config.toml
intermediate_size = 512
bias = "qkv"
init_std_o = 0.00985
init_std_up = 0.0442
decay_fraction = 0.737
decay_shape = "linear"
final_lr_fraction = 0.1
max_steps = 5536
Each number is 128 + 32 x the weight over its row's rms, rounded and kept within 0 to 255. Layers, rows and columns count from 0. Numbers have three digits each. The size before them is the row's rms in percent of the matrix's.

# o: layer 6 attention output (transposed), 128x128, rms 0.107, rows 14-63, columns 64-127
# v: layer 6 attention value, 128x128, rms 0.0896, rows 15-63, columns 64-127
# q: layer 6 attention query, 128x128, rms 0.104, rows 32-82, columns 64-127
# k: layer 6 attention key, 128x128, rms 0.093, rows 32-81, columns 64-127
o14 049:116179195119163145176097166086144143118090130107128149083128135140125097085110101114090105072109160132158100165149139127128169108163108131100107179125178100088070174102128095181145170114130079
v15 071:130098165147088141069163106103131156122130170142111139135170132135119184094062144127118112093091244139150136111168114134119150187124117112125150163072131091147110103148094104133112110115154155
o15 054:117120089087178090155079130141159072081168110144129102109132146103177145180171097148132213134130072101124095125130133132195144099151063123135099112153150162111138170126164094110163167140120098
v16 066:163077117074061087132121166179083164142156095111039175123037105151128176179110132121166128085140118170133097127121174092141118126147092151134150113158114153152119125124080126139124149119126132
o16 061:088188152219164126123113120086154119111131203156187103082169167088144060084184122115117147173068111094126154148115074130114130121159198123131128157112111096080074121117122104163101125120122141
v17 074:057157154091135166157123136124140144204134137048152082133154121122142138089185164071090171131124157131140108120116158141146152115193125122121131124125127128105077123113087096134153113142134138
o17 066:171133130183097098080107119118157121098127090191076171120121111132122129192099096158176098185164124099112142143148140109091148124114109080134096141153082089118147083178177183121131184092095104
v18 059:132066188139171175122116109128130148094136114151119116154207127108146058111108104103161151139070129134103110171100160123083124149075145123111035163113164118171101102169100126124153160118096099
o18 052:121181101143103111124153144101127103170099154113180151123091097154126179155145144144121093072181130137145077108154092110126150096153067106155163069149143146148158141075141136074162094177055169
v19 072:182145062166133107168144129192138140183072201126145151111141094131120134160180077177112103169113123130149116212151118141162114093146134078149113141133136129118122113123166129163106130169053116
o19 062:096156181144117115139116149114102147112209132160113161116072168149085083125142141085133183086092126150124193081129131129124134178178133132136150116123125141132010121154130150119146184108107135
v20 066:171129137117125102134067133136157153179109164162177091157060148153108122145149093149169116119166115134134131048136119075206116073126152136120095096149120136110097150115196147118169096141125121
o20 055:107173129110079169118134168146061078104171119114090138136158177140130174088046122120075144112070109151110117207101153184089139168149124120134161187096145180089127123156088087139140144172173138
v21 065:109173109063158111109150138103117099107140060155102171095170137142150129091128091152114121172180109131123110118124182100137111118091142176103045106118112188216145152171137131114093133069205114
o21 057:102108146144116208144141111076110107170070115099165141161118141102132147141075171093156120070133172136155059099098118146115129123124092090132124156143164106084161198089084102153147112170137100
v22 063:147113040062111140085115151134142092172123123128134119148137133131146127135114141074083124131120111148204124174086138112175134145084102121155190115179177136107157132102147133135152072094146099
o22 053:132132164180163115134175099084136156104055107102126151154116137075113115108149157166169119134128141090086153050163116174098114077174203123106109116090118110176091133106115126142082108102137139
v23 075:140116115131137143221101165178145126104124114136158136162092181112127142095165106094133084169210070137122104078178138133126145111157107145114048118092136087113119132120152134147062164108137103
o23 054:135108132100119180102090129111115109156122133095152150106156112168088144093061117191136135107075184174153124145074145143096144066089114120127155161142160144092099162150127100163186111147157107
v24 069:092099136172140156164110100164114129131146188091136064150234101120158187164139152132130099118158130144191098097077103106192138146163118157079148120036103127150110123148174112138149085107150125
o24 062:132117102103106119123130117106145091105117106165106135117065143143101124065117070103124178141079125166125138139177170136094119111095138107167132125198107129080146145194081163136103150143133108
v25 069:080045181141175169081136096202148094161091142090113176144213115120113116107167118130155154127087100086128133125128083169145132147168112131101166129084119166112106138167114126088109132147096139
o25 065:112145072139107081139091127103131099120152142145123137171080076090126161143130120130100121106136127183121142127150148140078135104133122115148118138189152143141161114087117143095100120151113090
v26 073:086160088101192119157107147139119180095142159127133134154018125146120195166140163101129123107171194145124103182145134133122124115133144147125117126060136123137104122111142108132108070121128149
o26 066:160118191118124127132145099148194129144123117109110135035216179079121052129095101143100149140151112088158151100124164105135145168162109099095158169144156116127099138138131129138110201105149067
v27 066:113118134117153117107112148100078145084164163178087096153127144104111116137150156148028136128166160146091114133095145069206117171223115101119116131163100147134156165062135100130133115122131139
o27 059:134104158143099148161124099148205147157107085080107125087167128159154151084083110116164106161142085091127131110123112146060148098060139160114164149107143104124125078232132145144136153056178149
v28 070:150086113155124135149105075141141121132087138180128182100132117131146134175148113109132084122142166138104135153145170113094172141082118184150202116074197119205138079136125144136091164109094112
o28 065:096153112149145072140173162123115101096120135096194124166100090088093120086146197135106164107095094160171166113144067124138099130136153095115107108140124153110085164093104173096110061153148115
v29 070:199085169147160112133123111127104117106105088125109162131043144144106135152153184124167123133111177153147075138107170065137095181096141128111089155176106148175124109104090120126136152099141095
o29 059:112178075129097122190114109161173193107141160114162122098176158155125097046137120128086119116168058114106133161121076160130183116154128115131142136087180078088141152104155091183107130136150137
v30 073:104119193060190144109085125098062135124179098137126109160102141144125117175182109088124147138137189141161121127133123056095131144128108141144132099188191162155188160081182111146104105136163130
o30 063:127107109143080116170198086101208099140075112146141134081157105080142106121090162163116118113143075115125117127132160179140147146104185135116069137072117134123118145175077141104127068002162090
v31 067:129155102134085132159122167169129121143146061143158144126140135119118093162072100105147094150102194130136099128146112118104143130219147149093141123141090105144127160118118138104146150164126145
o31 055:153138162135126139115087128097125107113155233143083136130116139134131181136122136169154143118125108126114141169090151148146189120095062074143117223104116109065098117178102069102147171208134098
q32 111:127147103077082103098167177130104182116141097126126182147156119170115132125052234145101125117119188137081180122104133190131096116158126109136122091183098112151165119062082133106194151109141157
k32 115:196141083111131102124153166143099121107107128119081120151183152166156184187091114160150178133125122094119144055147128132099126116136166154108142052147082164131119099137080099124144132128070177
q33 098:107135139213108132120103103161124127157098147141107107105177114098086173041141201110133140074119131115125143112085158153127148157089146168150080118090173096086130148134129154087134126137148100
k33 110:155145132162101114097139167168125108147067111127054107058167096117145214144172077115101118085120134154135143138120119117098148098093159102096138122122127130109158180127114142164076020148139111
q34 114:109110172145142135179160113106140084127113115070135167164106168094118140078151064082189145202113144136111084144134135199159143157180189161148132134188113148107132050168143109120072119078153090
k34 120:085081156168110087155179120109071154129118072137133130107135148119114101112200130143161146125078119140096107176134088129250151169128178133130138128127109103146112093108122092150159151113175135
q35 116:161123140167139117119080042104120109128092150138087070173144178157127127117139071139093092122133114082133159148124158223176089160135139142148139158099110091048116143107178091146127125148113126
k35 115:143153106201123118100060135136123189096081195100101145131122114091119092129105117129123055125128077178120148163094080100159073129136172102176191149209094098132122112084176114147082139173157121
q36 126:192170101082134108069065105130082102140094125200104110115141149113147150126183130164147118106076137091139130127081161159097099128100146071102089132158146128152104115151176143084184178164150131
k36 119:184165150111124141053097184083056127147084143140115120129139102078183158114167131159132127130169155139086090078160118132106154154128101083110171102151136130145143101130097168104108121135057132
q37 112:124153129135115143157147130157116134063140116144125093130077181129086071163132122168133138124137157165053109161174137147064104143161177102122156099130134081097128121156127166135082105152136116
k37 113:168086067186134091161220128114099133118119121112133157127114108092121066117141128113153082152126138154115072167139156096090055114124173148097151107181128117161101130159139178112171104171111097
q38 124:151143125119117161056120157176103106176101090145154133167150159117158118148132152177140171131086165073165100194117121144099155144133098128129150101171090150152151151151135155088131109110140153
k38 115:154145154122057131138105130119111105171118080134154200104161143126175139148127185065132141097139177097191121178109148137055130145110082129139199121092101142129143052122112156116140165131051134
q39 129:120208121165109161157140075113153101116114089146153067117157124158160156095077147169112178111094081165155105095103121112098113184134141065152132154136130135150124097131097091116099156133174049
k39 122:110185166161139107157132161139121112109076080180151089111112101147138174140108139144031183109116096129151092126116153088179143129138179154120088170136162169075115160153066087128135139149146121
q40 126:115083179161154172131140136101114164059083138107108152135081164141162108129119112139130131141101130114115144142106152064061129129176142124098170146064118119158123157131140106122166108113168156
k40 119:179135118142112149128133120084140164132084108096139162100174115108139070098067120130164065188113133137126145145133177162007125145121146143101088171126192133134096150138125102153125187076166096
q41 118:191067146115116151133183103135112079107103154119103158111144120103112094122121121076097160102120149133137143122077106205165166123120176150121119144104114122167163048137139109115122138079089086
k41 119:139125150104108118097137112113126099049113167182127113061111137097128076151121131102133177114126145129094159111100097193187176151137195128191087130129134149121186117105121139142103106095137123
q42 125:064165086167061109143169147138149086122117112150191129167070130135128208090161094141191119113096138060091128110109154091102137188116144157126122115130179117098184092172118159130078125146166154
k42 126:082111089143060135134159157185123085158114079123080161082161095108135153146117055152137155096147121102135127138073130117111091163171132180075175120112152132130172072188051123158116112151181090
q43 130:072110190195151142134135098093120138188082148109076093103084079078209189138177160103177131144097096083127120172107153184135105157167116132119122144145135154094115145139062103121066134139144181
k43 121:087138155113135151116204115065124146103188166121119124155117099066127143081131122094095053129111057120142145200106110133170073147148158113089122159121140134150142169096104079115118093160165153
q44 099:107108074136154135082135103167125136182146112145147068156137132173115134138105135140136159097128132090065150104139089221124076183088137092168113178127110068102141146108121066162134101134135124
k44 096:108160099145124095129074161165138175131136142138138146109161082105145128138105172152139091122069102152118139116108074105150037111114176171198132197141119103126173127145135099123120090165220154
q45 100:136108133101158158180100151190091190171130149108145133075194120153129166096175114112154156109160110194104121183145027128110109067094081141111128100116118143143130154120146142173153071114112102
k45 108:122119126058113177195120102156087155153131121144099169114121132132142203113137129119150125110148126144095135193127114160133110083099082143150119127118133156107106132120199113101160091131196167
q46 095:164048138066123089111086164152105116129148137143095150090106147151181123117159104137126130188115088147121165157134111134087120055099080159110117145174140147158180124154165121129153124115130075
k46 105:165086156093102162120118116083083082115171188155053147099127150118141184170145136123161150199154126137079163115098130121182149141162098134146160129107129159092121101147128124069142161138156111
q47 115:126148127145103091189079061099122110065161145137137152105161196129177099101107099100126118108100120136120137156162079113133117111097084055105122130101123131070120138112111133127091120137105124
k47 120:143159144163151130166163064117084139053126184162091130141118151103098099108117067118135180141098201180102117117156153132112144139184140139091147117157099164098109145064078125136102081165129109
q48 110:131121078160133127110064159122161081129188153197149131115074146148174150151156118176133157094110116107112109109134178131100106145108125144149133163100148132117123135101119089157144124119116076
k48 113:078138102142154155127061186140123060149173116145177136077145076108104157119160091221139111139093148127115103140095127117102176075138118179174117164090141136130139185197072087104140120113138075
q49 112:154176135189068129136143169079088061206139115163172080147120113130092143138088140145121157070171095179188122108204131122144128141090110137144131100088146088155086135141125135144085094099109154
k49 103:105107122136148110132130140144137059179129138111235136162090101139119139113137108090130109071136110183168123192145147097085064064090155136154137073182144145141111155141141129139107143155096133
q50 109:128144121118112162060111154154114166084083121124116119091146174177143086121140168205131180130151114098079195160096140198113049112176122089072128148187146109115165128120133102134166128180098091
k50 108:178153104126120178100192110114116122097151104092083113123126142104125105141154088150142092130138118077141157134094121096148074155160176099081107140123102149134137141183145100091166134191096076
q51 107:105137121153120121106125120128117177080122135126121143051174088132164126155163066092099127125135151112136181101135118087108080113118084141099179143035095145210161121146127159149169130088149168
k51 109:147165146124122152156132110116162186108163148136140136054180162099166082130084100081118106152176192087107158106136135192085099158168115106137103161121121161068105069137212106110111104083183151
q52 121:121165063076112086109133167073128097085125083163099145101125112135120135113112100107034159140183143121129180104174182124150104181132062094119150150159134119234113160092107137139093118153169166
k52 115:126177130102146103129166139140131143140166137140192036078151164136151040107157124079105196150131107083118134028144163130124127160144149162133110142125118130163071102122111106071131136159131172
q53 095:137170109196165090120126131069117100101098162121099120097130093125068166150147108149104109102090174123114114112106217166163101155126171133176109084075125145174089118140147168118134123135137083
k53 095:138145149155161093115124190122084105145093149156174159093111111118092148149193089118072062119157169105125090195103140124115131106123133120162121096145131103140064135125138119104161092137096132
q54 115:118093024142141141102130150082149156058101136107090106142168160156089172068173108096130140113114101139096134119093230156131106133133142142151143097053153099113144132119150136150196169125152097
k54 116:172151122173142158081098183133148169146101108109091099099137157121116155136211060173122123150137122157145099140115104138096152088142118122133119119161142088115120146132103091116157124093152112
q55 108:063060100110134073140166079123192179141153148084094131164114064107175101160136136068182097162068111085107091118112131112132164129177160134169111144107086164102143124110069128147105171146185176
k55 111:110145118118108103148123143101199187111162177158093148180110144157098109145050127186098072179112113152126122120141118150130159123184084132112135159106135106111142125119095138149140151110172141
q56 120:211160129185144145135161083106083066086127088125134149117086213128134148111132110177127135102174136110195086145172053152092154164116136124118125156061098110118106165090133126123099163125171148
k56 121:102171147180169103089097129127093120123100099103182160094105134158107146034123166139141134099096183156138114160149094147066167089167080088160137163146139142117101151088096142150111189171111149
q57 106:107120087112192117092119166129123157139153136130122124086191133104074120155151162115120148165162128188114106141121181138114077137131145136152162162118074108163048190092078142141126150159134114
k57 114:140136140111150124144114168160143163169165123134183071129107198126115158070198181108114150202107117120145117049118147121097120066103139152142110151074072059146092186116138126097156089124122149
q58 105:104089136114135113121169188175097139080135123117218133152055095158139101098152106161087157188112101103111151115145149090149138069112093159126132128140165133120152079099094064131135115137202175
k58 104:130055114101147156075124162136092099116159124146149108135125128196132136126154080169105160164096076114119158117131139149121085147110122146114104133086139138135175072116076074126152157155183150
q59 129:146133181174107164118142077090123138093158182081136123130133135109122111117128152145104158168154090122155100078120118102130233077124147103114135080159134154126166089081162107133145092116097068
k59 126:111132156216130094092134105047153143104091124172131167074078107130139123181156165112136106155153131077134117170153103134164155122052123095143086126131154151116175143105156134130142193144059086
q60 100:160079108183109107116092100069116146108067156144068068103107136161155103143093104125122100156087086157180135206151173122086149104098107108148119147028078108136140168175117140128099114110159190
k60 100:168131149168121132163087134093145129148113255144130118116099126115128077131061123093096066194124151188141155174087191112023110108127177147142122168166107104091099155142076142127107143132142142
q61 116:107099171106146120130082213176159145094095102132147143171089190162100098142166090154121145173145167129081121170131127130131113118182164159133152128145138125168125106104166093117123126103126127
k61 109:172067134134100106142070173134115139165123065134101110117178133138154092120164141165181132148139128112081107094094147117178106143135166160137162099086124132209107130154103132145160196087138116
q62 128:097091095133141113120108116122125126145164176125094138188135145146158176119124079062192180064107180105102127147119114146158151107176101073146110126187123157116111119089092144137177100128145084
k62 119:105147108132069124204126140087121163121120110131125195155169148124114135157160145127164097086137180111129120107138104160127135106113090144157119160100139081121119124067112110117140124152119113
q63 105:121123149105185112187131141177102168050122145082126137069062081096109124122136130121100112132139144104078084142135131101167148138150117224161131131032114122137126106145156136133108178178135164
k63 102:103108144107177107117126146174106167123152148169130079102043128167128108096130112100107089131135158095117083166095127184127188109147076128086095141133108113126094112099163114164194130165157160
v32 146:143124231185144154102078134155104072090127093099137145114073153146102136152097126111108171123163085122143148093139196169123123214148126184128172124100112059141119141122174133118131152121136149
o32 150:190152153137133167117117071096046130131149154121095111137138079100181137122159195111126120149217119118150131077162105208093166089138167097191171120122151103162170154141057107132161109128103153
v33 145:107101137085064121078136142039116134141147150086117093107218158126100086141118152186104181099151069121150144153102213143118141138142130114139133134175080148122124128061115101140115152128114117
o33 148:194143168176144152147161089169125172128121090114111122120132130114084153154147071111151169134068096156176138136101091115180094135121125183155084169118102111200186096105111131122091075117124105
v34 145:119075092174162114153144149129120106158061133174092138171130139115124139143167052081066108085137140060100135157129152149139105137131157165147122164083121129180137133172162117116077160137146138
o34 157:107136102136151064123125081126080137093110092102082095157150152132112124137092170126064161124185155100043130219142175130100147123134129119154116145107152118146120070142151172118147117126103128
v35 143:134182104121151144111129119159099108177173128174118049110161074133118102152131158141139107130198179193132110142110108157173112126112169073137128087100166115104094146129106119108096094160136134
o35 163:136145212167149130117145149126123111145108139105123107122111112120105110126078109073154089111136126086135109094097126070121109074130097148200102151163107092105161137077140083120107147117146193
v36 149:122159212064139120129158123195144116140119116156123135067128092142100121154166059154126114126190213180160149112170106099111117157094126114099119134192137152148126142085087131141110099139171141
o36 162:095164185165166092165145138123094134110086149095052165081160166169132135156094157177099118127182140084138138132171120096087167073062139164126120112196119124130102119113117083113119114047101142
v37 151:114131138149155133120138083097150150184137125127109097104134095130100175111119114148145127151095213155145121110124135170077130183181084139123154129173154133179122129133145127088126093143159134
o37 160:089154081162156154185101130159110107153116081083151112172067161135146121145122111128094054206142128137101136151083190114163133113161187080130097151103120170117113168121041091128125141122128087
v38 146:115122162110080113095091074107143153132126109112160152154181166144105090123190087139091061077136154124104149084115127163116137210101142186129186124150143149104114160093113148140191158174121102
o38 145:089116107111149092109112076104067119127084112127149077091169204184106144140150145130124110177133140165148121125230127205172094080086119176171132158157138131144134143101111174086127124100143078
v39 142:093084214153170118150080088102151133171173142093112134068182065149109162122110144095117163138115118158125143144078094117136135101081117093127126112113071103168108087156057139139191195120161109
o39 148:165122141144166132205104159144141122051124102096107118106148138144156149075126098098112150137157147094135148064088103193101142151110102075116146112094091120163132172224122102092099107220158108
v40 142:122111149131147112120129184120158160123126141059166227101124127162141121108114119130099187124128156132118134161067093079128106156165158117099054134162142112172148100083192142085177085131113091
o40 152:145139145104146127152098152081143147075133124110172133083151132117139156094113162155127140104150160153120126193145101044152118187155147122114089148099098120126115151092114149138148105088141136
v41 142:126079154093116142122134094092135107159152062213179135149118130119122098099063144139104094134169148164178121125154122082069157160127123099174097098090156147077149115179144113127099144166161151
o41 160:105115150145124142075090171095115176086147152182141145145089092127129112103075119171102188089168164182105102133140185135078050099164112077111210137121159134151106127136094138120107126119151112
v42 150:110118103133166133125123149126106079154130156160165103180086052124139099185118134072154206090120084152061106101140171132054127158140114103144158148140124133106172110073151124150161148149170121
o42 161:180144141157098151156088132071103080163203130121116089132142111116096046097132061119115102184172117087144137186106150156089158115197127124078134138142157138096105137096136189085098136086105119
v43 142:105178096076097120110066158148120163092082097081188164083141132129103112112150111060138121174136144179131127171122149125129113113096120109123137159090132101191153091145099122122162155151091156
o43 165:139158101128170145153136189096128146131132073144108128105137133149165157088163105085120128158101132116120101145106124165152082137089103146079140127122085128144150075110112079154109123144175171
v44 144:102123221133091154123119143190129153119080154101123071153141151109156114078148110128186132101128087087105145142167185093096142110121107141168036119093114151090151138132136143136208110169175127
o44 158:099157144120125087136128075139159112133151113114077101164149125089133117128101176142166157114161108109169159184181144135091108094140136182031187163081121154136135080145162119121075103151159058
v45 144:158196132112119084146125173111076150123129132208110065145109120110100141155162209204134123127161135109106116165146116128078108085127112122111063115138168107150132118123064155151146153147205109
o45 155:080163146169072129167120096131179141137152123137124097158089072100140120136110080120096147125151142130111142115132113173193129127097131138103076135098174100103059164143141146128164165133095196
v46 137:085062154166119130044113137145140160110103143161079057126065135167200108137139135146147094138089185122158129102054096101093107119172119144112123116068107133149128061108056127095084133125152153
o46 121:090127122174122141076184091046150171121105110085132112157109160147102154144101118179182139092188165124119101146095090111101117145153141163076135093120103094077111134115151126148129111177125090
v47 143:143085064128166108116137092199101155059116155153077176114169149122127128061092196119065141127145163178083127126126136125145063114147103112148141128111132124117139116139100132138107211137120080
o47 158:126152095049137121154142148102084156163128089110121123151168121139064159145085157057129134104101118104097136126168118079109158158100144158085095157179128147082105143117129131118144185131101137
v48 144:145111155149157125168134040160105100189061102136149097132102155161140057180148151132138135147110159152107130117093100200122100069142144109088079172106140135097172161136132118129109159103082097
o48 156:092095137108105154165151125111106117114122149107141141169149130053100114148161133164065167127128138148127137109124125143079096151113172184140071184140080159209113097068181129123087164179136196
v49 144:169176157198137046139134115101126119199130157142145132157125103104123120073071129119102120134104147134139110067156157107191131087108127194136102149094166152095132098091111125163151140110128083
o49 159:072127116141053144137096121144116022128185166119071127124116168091083174109135100182142098128136113165076127129093109153061176100106104185124079138111104175130118156137117084170120174127082120
v50 139:131188126090104150203105100136112135148090143087133145104102111119172127135182204124137116181097117131133106117027134109122142091135125225133109136239159139150125157139097159096071125136098137
o50 122:150093093132149149122142160160157125141166152133136155117123080105098165118094149118148159118108136166098127119105100112071138156052175138123146180147137125096167119081109191115122163101131136
v51 134:129179146111111098139170099194124133068100084115187131119056163143121126109141111153175143165112136140118118116111118088159188116096161096170199109123131123095137137127156125131157134139183106
o51 147:106140171136165116114144079130166070167153161149081136100123138146138165098068162121129136090070117128169108113173140103151063133158092182141086138121120170098100130150108122145071152148141161
v52 140:047111159127083166196172113131165120197140165092151127093157164142095101113128136125034086108128126122051137085155091132107143121154151154112141082165142119135183107080114115148121106146108108
o52 157:134095121132100130130159152133128160141101081137139124162146212137100171171135194064071174170145151124115117048081167124107103042082089114105111143125105110174132139120128116118114133123103097
v53 144:042126120158101159134059151114135143199120109177163163152080167092151121133095121131147172150141130105070153163109131107168125150150130096136098100127152097053112152136111136113036114140083171
o53 155:120158098142140097099201049119144148117093144179146112060073142173092118113096113123128159126122071112176145085085139085056177174100164093102180120124149078136134160123166104134141125106175156
v54 148:137103241121140123112193089131141153128132136146147136127149191130146138138124154191104067099085137156053143135138107102135137071110128136145177120070105092146132169120114125115112130149094142
o54 154:101152066136114158117130148066084091141120119159097149142127170120075076131139138116143178161072160102140128112158090060134060094174169177188102142135153115102142152170115081164158108192105073
v55 143:153178139145134107124129171175142146096117075153090096121114142168153129125144138134218139082092071184155139131070187168114080184120144110173118126076163082136103102065125148110123140140086066
o55 162:149123163081112142168182099067147107071121161112113095111158059148155099156076102168143074122055106155119129145152142129087108099169110162176193111146118101132128144112119112084139114169096119
v56 147:124123109073217099112141146145142139156125121123110165161167119110153117094183116088136071111115143102085140150080192128118093093106159113130125125192165132084110110109132102161149109158106109
o56 152:062093120174128057142174140164119111140137130120111094162183134129131069095169130130171163130122136114148108118191105144105141155124147090159152176128060065136143098097142116070179122120100115
v57 144:183173067139081131182133052115176068111151156125118150114078145146148145091145082121157120089088092107129111086101165136075126115088154075138096110136155109141097135145122106120145112129149125
o57 155:113122115104100093146120180154139110171097168124166148124119123142135109166129181101104035140164123095109117103132055128105193140159101116163147143098122144165129078125124140146142186119184095
v58 141:138119162167197137125145156209123165134114133158112170071170118162145103203084132137124166128162114124119124064149080120105112116143139098108172146127126160121144166106107100171134091117100147
o58 121:113153140124136131095157171102156143156105112132097127053181083058119128111128145106158114118119092134061142155159180151135142143112160188123125079124100153139137129124125171139102091170077147
v59 138:137119150140157149190081126119138151117149156090113064121132080122101114114168088128154150130159128104135103140118076126092124218163117160198125134090162143127147057163134093144085076158080142
o59 147:087183138168159065136050125124116162130107082108129086121141120162146150155152105140085103100116095128114129057140166154135171166190121121109091138147130104121134102086158118126122118132102123
v60 141:138142087132084115150093200082149071111100148114120132076121127156157160127144189122123136113086187088044130102160212134210087176105132115133061112114133136090145187162136139142140147157124199
o60 156:123024162136113086132132121170116072146113077070186131173124102129136130147132139073149108085109147107134113109080122128114151086137176143073170162091102142148106151137103116167149097160113173
v61 132:039131110113171132143151120108088100073137147095120082109145084112118143139115137124141129112101166170142117104092144083104087159114141084089158124072132147215138149093208146126096186139149128
o61 147:136091143112192153132103165057110084187173140105049089153118132139140097130060181145158138172152137140175137094036090072117113136083086099124152133149157105175128138097157143120195132133150097
v62 141:142145153054139167119105141181154110143130141083073065130140188108150083136092137095165093119121163149077098143135140110139141105098137090152102102117165150128126055130093100117162105104125151
o62 152:178141145114134085149104190120131081083093129163165061153167128110053149097147107096092121119080144058118148127069117126122108118175163173066158074136114163108150125175206166155154140105098126
v63 143:167117090097161119103091046139112152171137129082112127116172176116138171109154143163091170090143063072116124161057106110162159164118110139164148104154146108113116158112121117133126134134106118
o63 153:150093098131165094140135152166128125121185078147059114059144164113082121098162152124094113083124103141139119077099126109095115156057082072135120142134129192109088144134139134121137084168093124
q64 092:170128078100157103136079147145097132140118132114118151135126160122131038116067098173123159187133149127120137113168126095137131162140055130117103125118052117145081211137115099184142123157096091
k64 091:153121135111158141133132093134098109169128128163115139127106135125152040056084165150159141151102231120126133092186111153045165144108073191144124132113089167116061169112103122088115112145107084
q65 092:171140109129120091165082111134138150154177173107139152161135133145123158207110123116137097193091132120173129140196129132156125128122070127111136072164104088134038136101101182153100169177111148
k65 093:156140109164106108156098120137129124168150186140174133189139102159108109127146144122099179179132148155131113161173117143114110090165060125119144075121115064143109109085112155078145146196093166
q66 083:162124101183095138112143113080096119130091168164190102158196120158132160091145175161090125157141129150146169088065098166130109110059140100097107117090131069116175114097121107120161097130122129
k66 079:155134128159155171095164155136114128098127142144112092109154110115136181184167110155130084101134105162138127088108071114138142179108161137120130108169157121112110131120108082149069075100160103
q67 095:098128103163103182120095137174122105123130099131147122085121123162161159132174084162066125196177110054126125112117106080133134093135029164118190145140139123096149142096219117165137155162096120
k67 094:098136150128135219113122122122083110160191115141139097101114102099196138120155103131123126134108142113121129121109113128105142180100047131163144149088120151130167117135167112103142158116173098
q68 076:107173171079168083150127146108099105152151134153120130116172121083103169168155158055126103127131110125183140153133121073150169138138128213132099083084123136163057166042124156098097083114156141
k68 080:137151115138114058156082122098149147150059174141180135154136155147129146148154141061131135166196138104133124171111126181170117075152120092137085118166111078165072126069152132135143105178114204
q69 077:147131178103133089133110153198155138136110143130150134082103144141082131195166148188092116165163089119098135143163148139132128084127084156090108137102116096146096153080177071127108133145112148
k69 080:125081136101190144102106128149095085146159151163126085098107126140129164130154166129164053123114127118106134092083116119125158170121084196136116131120116171186095159121188106082126122135132092
q70 099:090072164209122084140107170100170073130122166148133155155118142112095088141211150161155088226097182121175103112125190191148124139160176124147179084131103105144137101133125117141132069111088098
k70 101:149067147195109076141123100076139138148144139141120199102130146105085063214176120121167122155098173137151128122158128080139127152127186165134143089099088107164076141144100130125130151104155065
q71 102:142133153108142145144096135155042120107168114114163119129149156105116106076148075113159149087147195111148102125150097096139142172167075121127111160107130144157140156112168092129076159120118083
k71 101:078150119147148182145082166145090116134143111133163156103167111088133154065139100122182189094114195136128131126101070157163137123142074124198158161094101165078081151105152115088136131146142084
q72 091:085134095100159109122078129114199155169109088131115119193155097128150177111094153121128162155084075186082080141137116125131135170096142170154157095125115094128050122158065094159109159115189180
k72 093:156142163138086070149022147175163144173117129122135150137165131152135208139049155131079187151056072166120139126140126101139122122127132175098134143169128080125087152133074095126160177134187190
q73 093:130139151166155106126117105118132180145084126152137128136154112177194128130112104114091120203122124080025182129086166115123122172119107071127108155163087180134094110100130052119107140142150104
k73 090:158161175116130104112137144108100163098137122137144085090178076105156097109124153163077069150141105073069130111124133131106119192149126155089092158103141152123120117116139045122093108090144086
q74 098:145162067072142077137139153113078169149122118131158179211093157150132109146130112188121114154148180114122127111137130188105115142151144114101132106110131134153160119099128125148141133187161118
k74 103:142125083157122137153138097123103202188145143101122167123151155169164059131128149144178108132163134114112114076109082130114091182141144141088170138175077108138091071113146118138114149216145136
q75 109:141079088102101123166125139153206118138088136110099132098148142150089115133124173124129095125130141075194175110152114161119138135124123132102113103114132047148095156085079143146105125149131130
k75 106:127110124083146167119150127167168135141119154161100091142108190131103115136160143157137143126149159094165113088138123152141135164175133185097093082121162086167065158119089104124113064151172110
q76 104:101144084144119049087152116114074118122123155104138084117175138141112143194116107100114070210115120135097137110117117147113044161106103148173190093126117170133153076151188165159173073092141127
k76 105:152104112145141060147140102121097136138116179120145113090158137103142123195107089092131099202125117143084134154156136113131086136092118126195174102181079097125133119109216151115159083072141116
q77 088:119191186121136105124125140126079127127081066182100163123081112075175075071116112107095151147109071127173143151139164120145175173139141129127167077137055192135152130124147126081119136117105102
k77 097:113195184122112093154125129080106141137116104118093087104102113120205055072112110059077156130163135113137118124117145116106153129120178093103162135130087172129116111094114125159122164178102124
q78 083:150136162093123127114081194117119172150106143118084076178132136139129136142127120147116117112115145175152079089054165095143138097156125157148165110121146132123147147150206148090204156119091122
k78 083:162108125139147093113052162114148137173051118083107151155107095172162125147129125140148189115191145173155086125123162094104120115122103105177178077142090096087140140146135130158125178083107093
q79 093:143132123136084110189133133153068108121135067110154144170163195174126125120157128135164179091142150181172091172147100129157089137213050073125080126218125124133081137113120114113132133148105132
k79 097:133136140123110162192198104081044105164158101137126142166145187150141157107137131133158173059169133188156111165131134087127119147114085150172139094118163158092022143118133104117126140135090056
q80 098:160131139142124186140069148193143156123169123107169133185114153086130092117126127152114173110097195105188085145198168094143137144176133102129108144139170075147112136134108146123107183175147084
k80 094:131120106188103145109094123141150118132139093105169135152145106125100071099152131157117212104097188142181109166152128125125145092159101098103119133076132117126113114144094148104140201208106144
q81 101:108142192189053185114130147105149163149132154160161111105111132132122106142129121106099111119186123165183134101109162112162095087053122174119212113099128136143175089151099127153134114060099144
k81 099:103096157138115184137127116121142097154162095126142089093120095142143111155121090101123091094134127113157139127090153120094118096096110140111160112152143176119151126125138143149122124035152107
q82 083:150128099101168155153144130180171139095141104107189164151142161072133147172124108149103145158116148113121144196169116144144134129087141182107185128179120111078132099111093113106115164130130114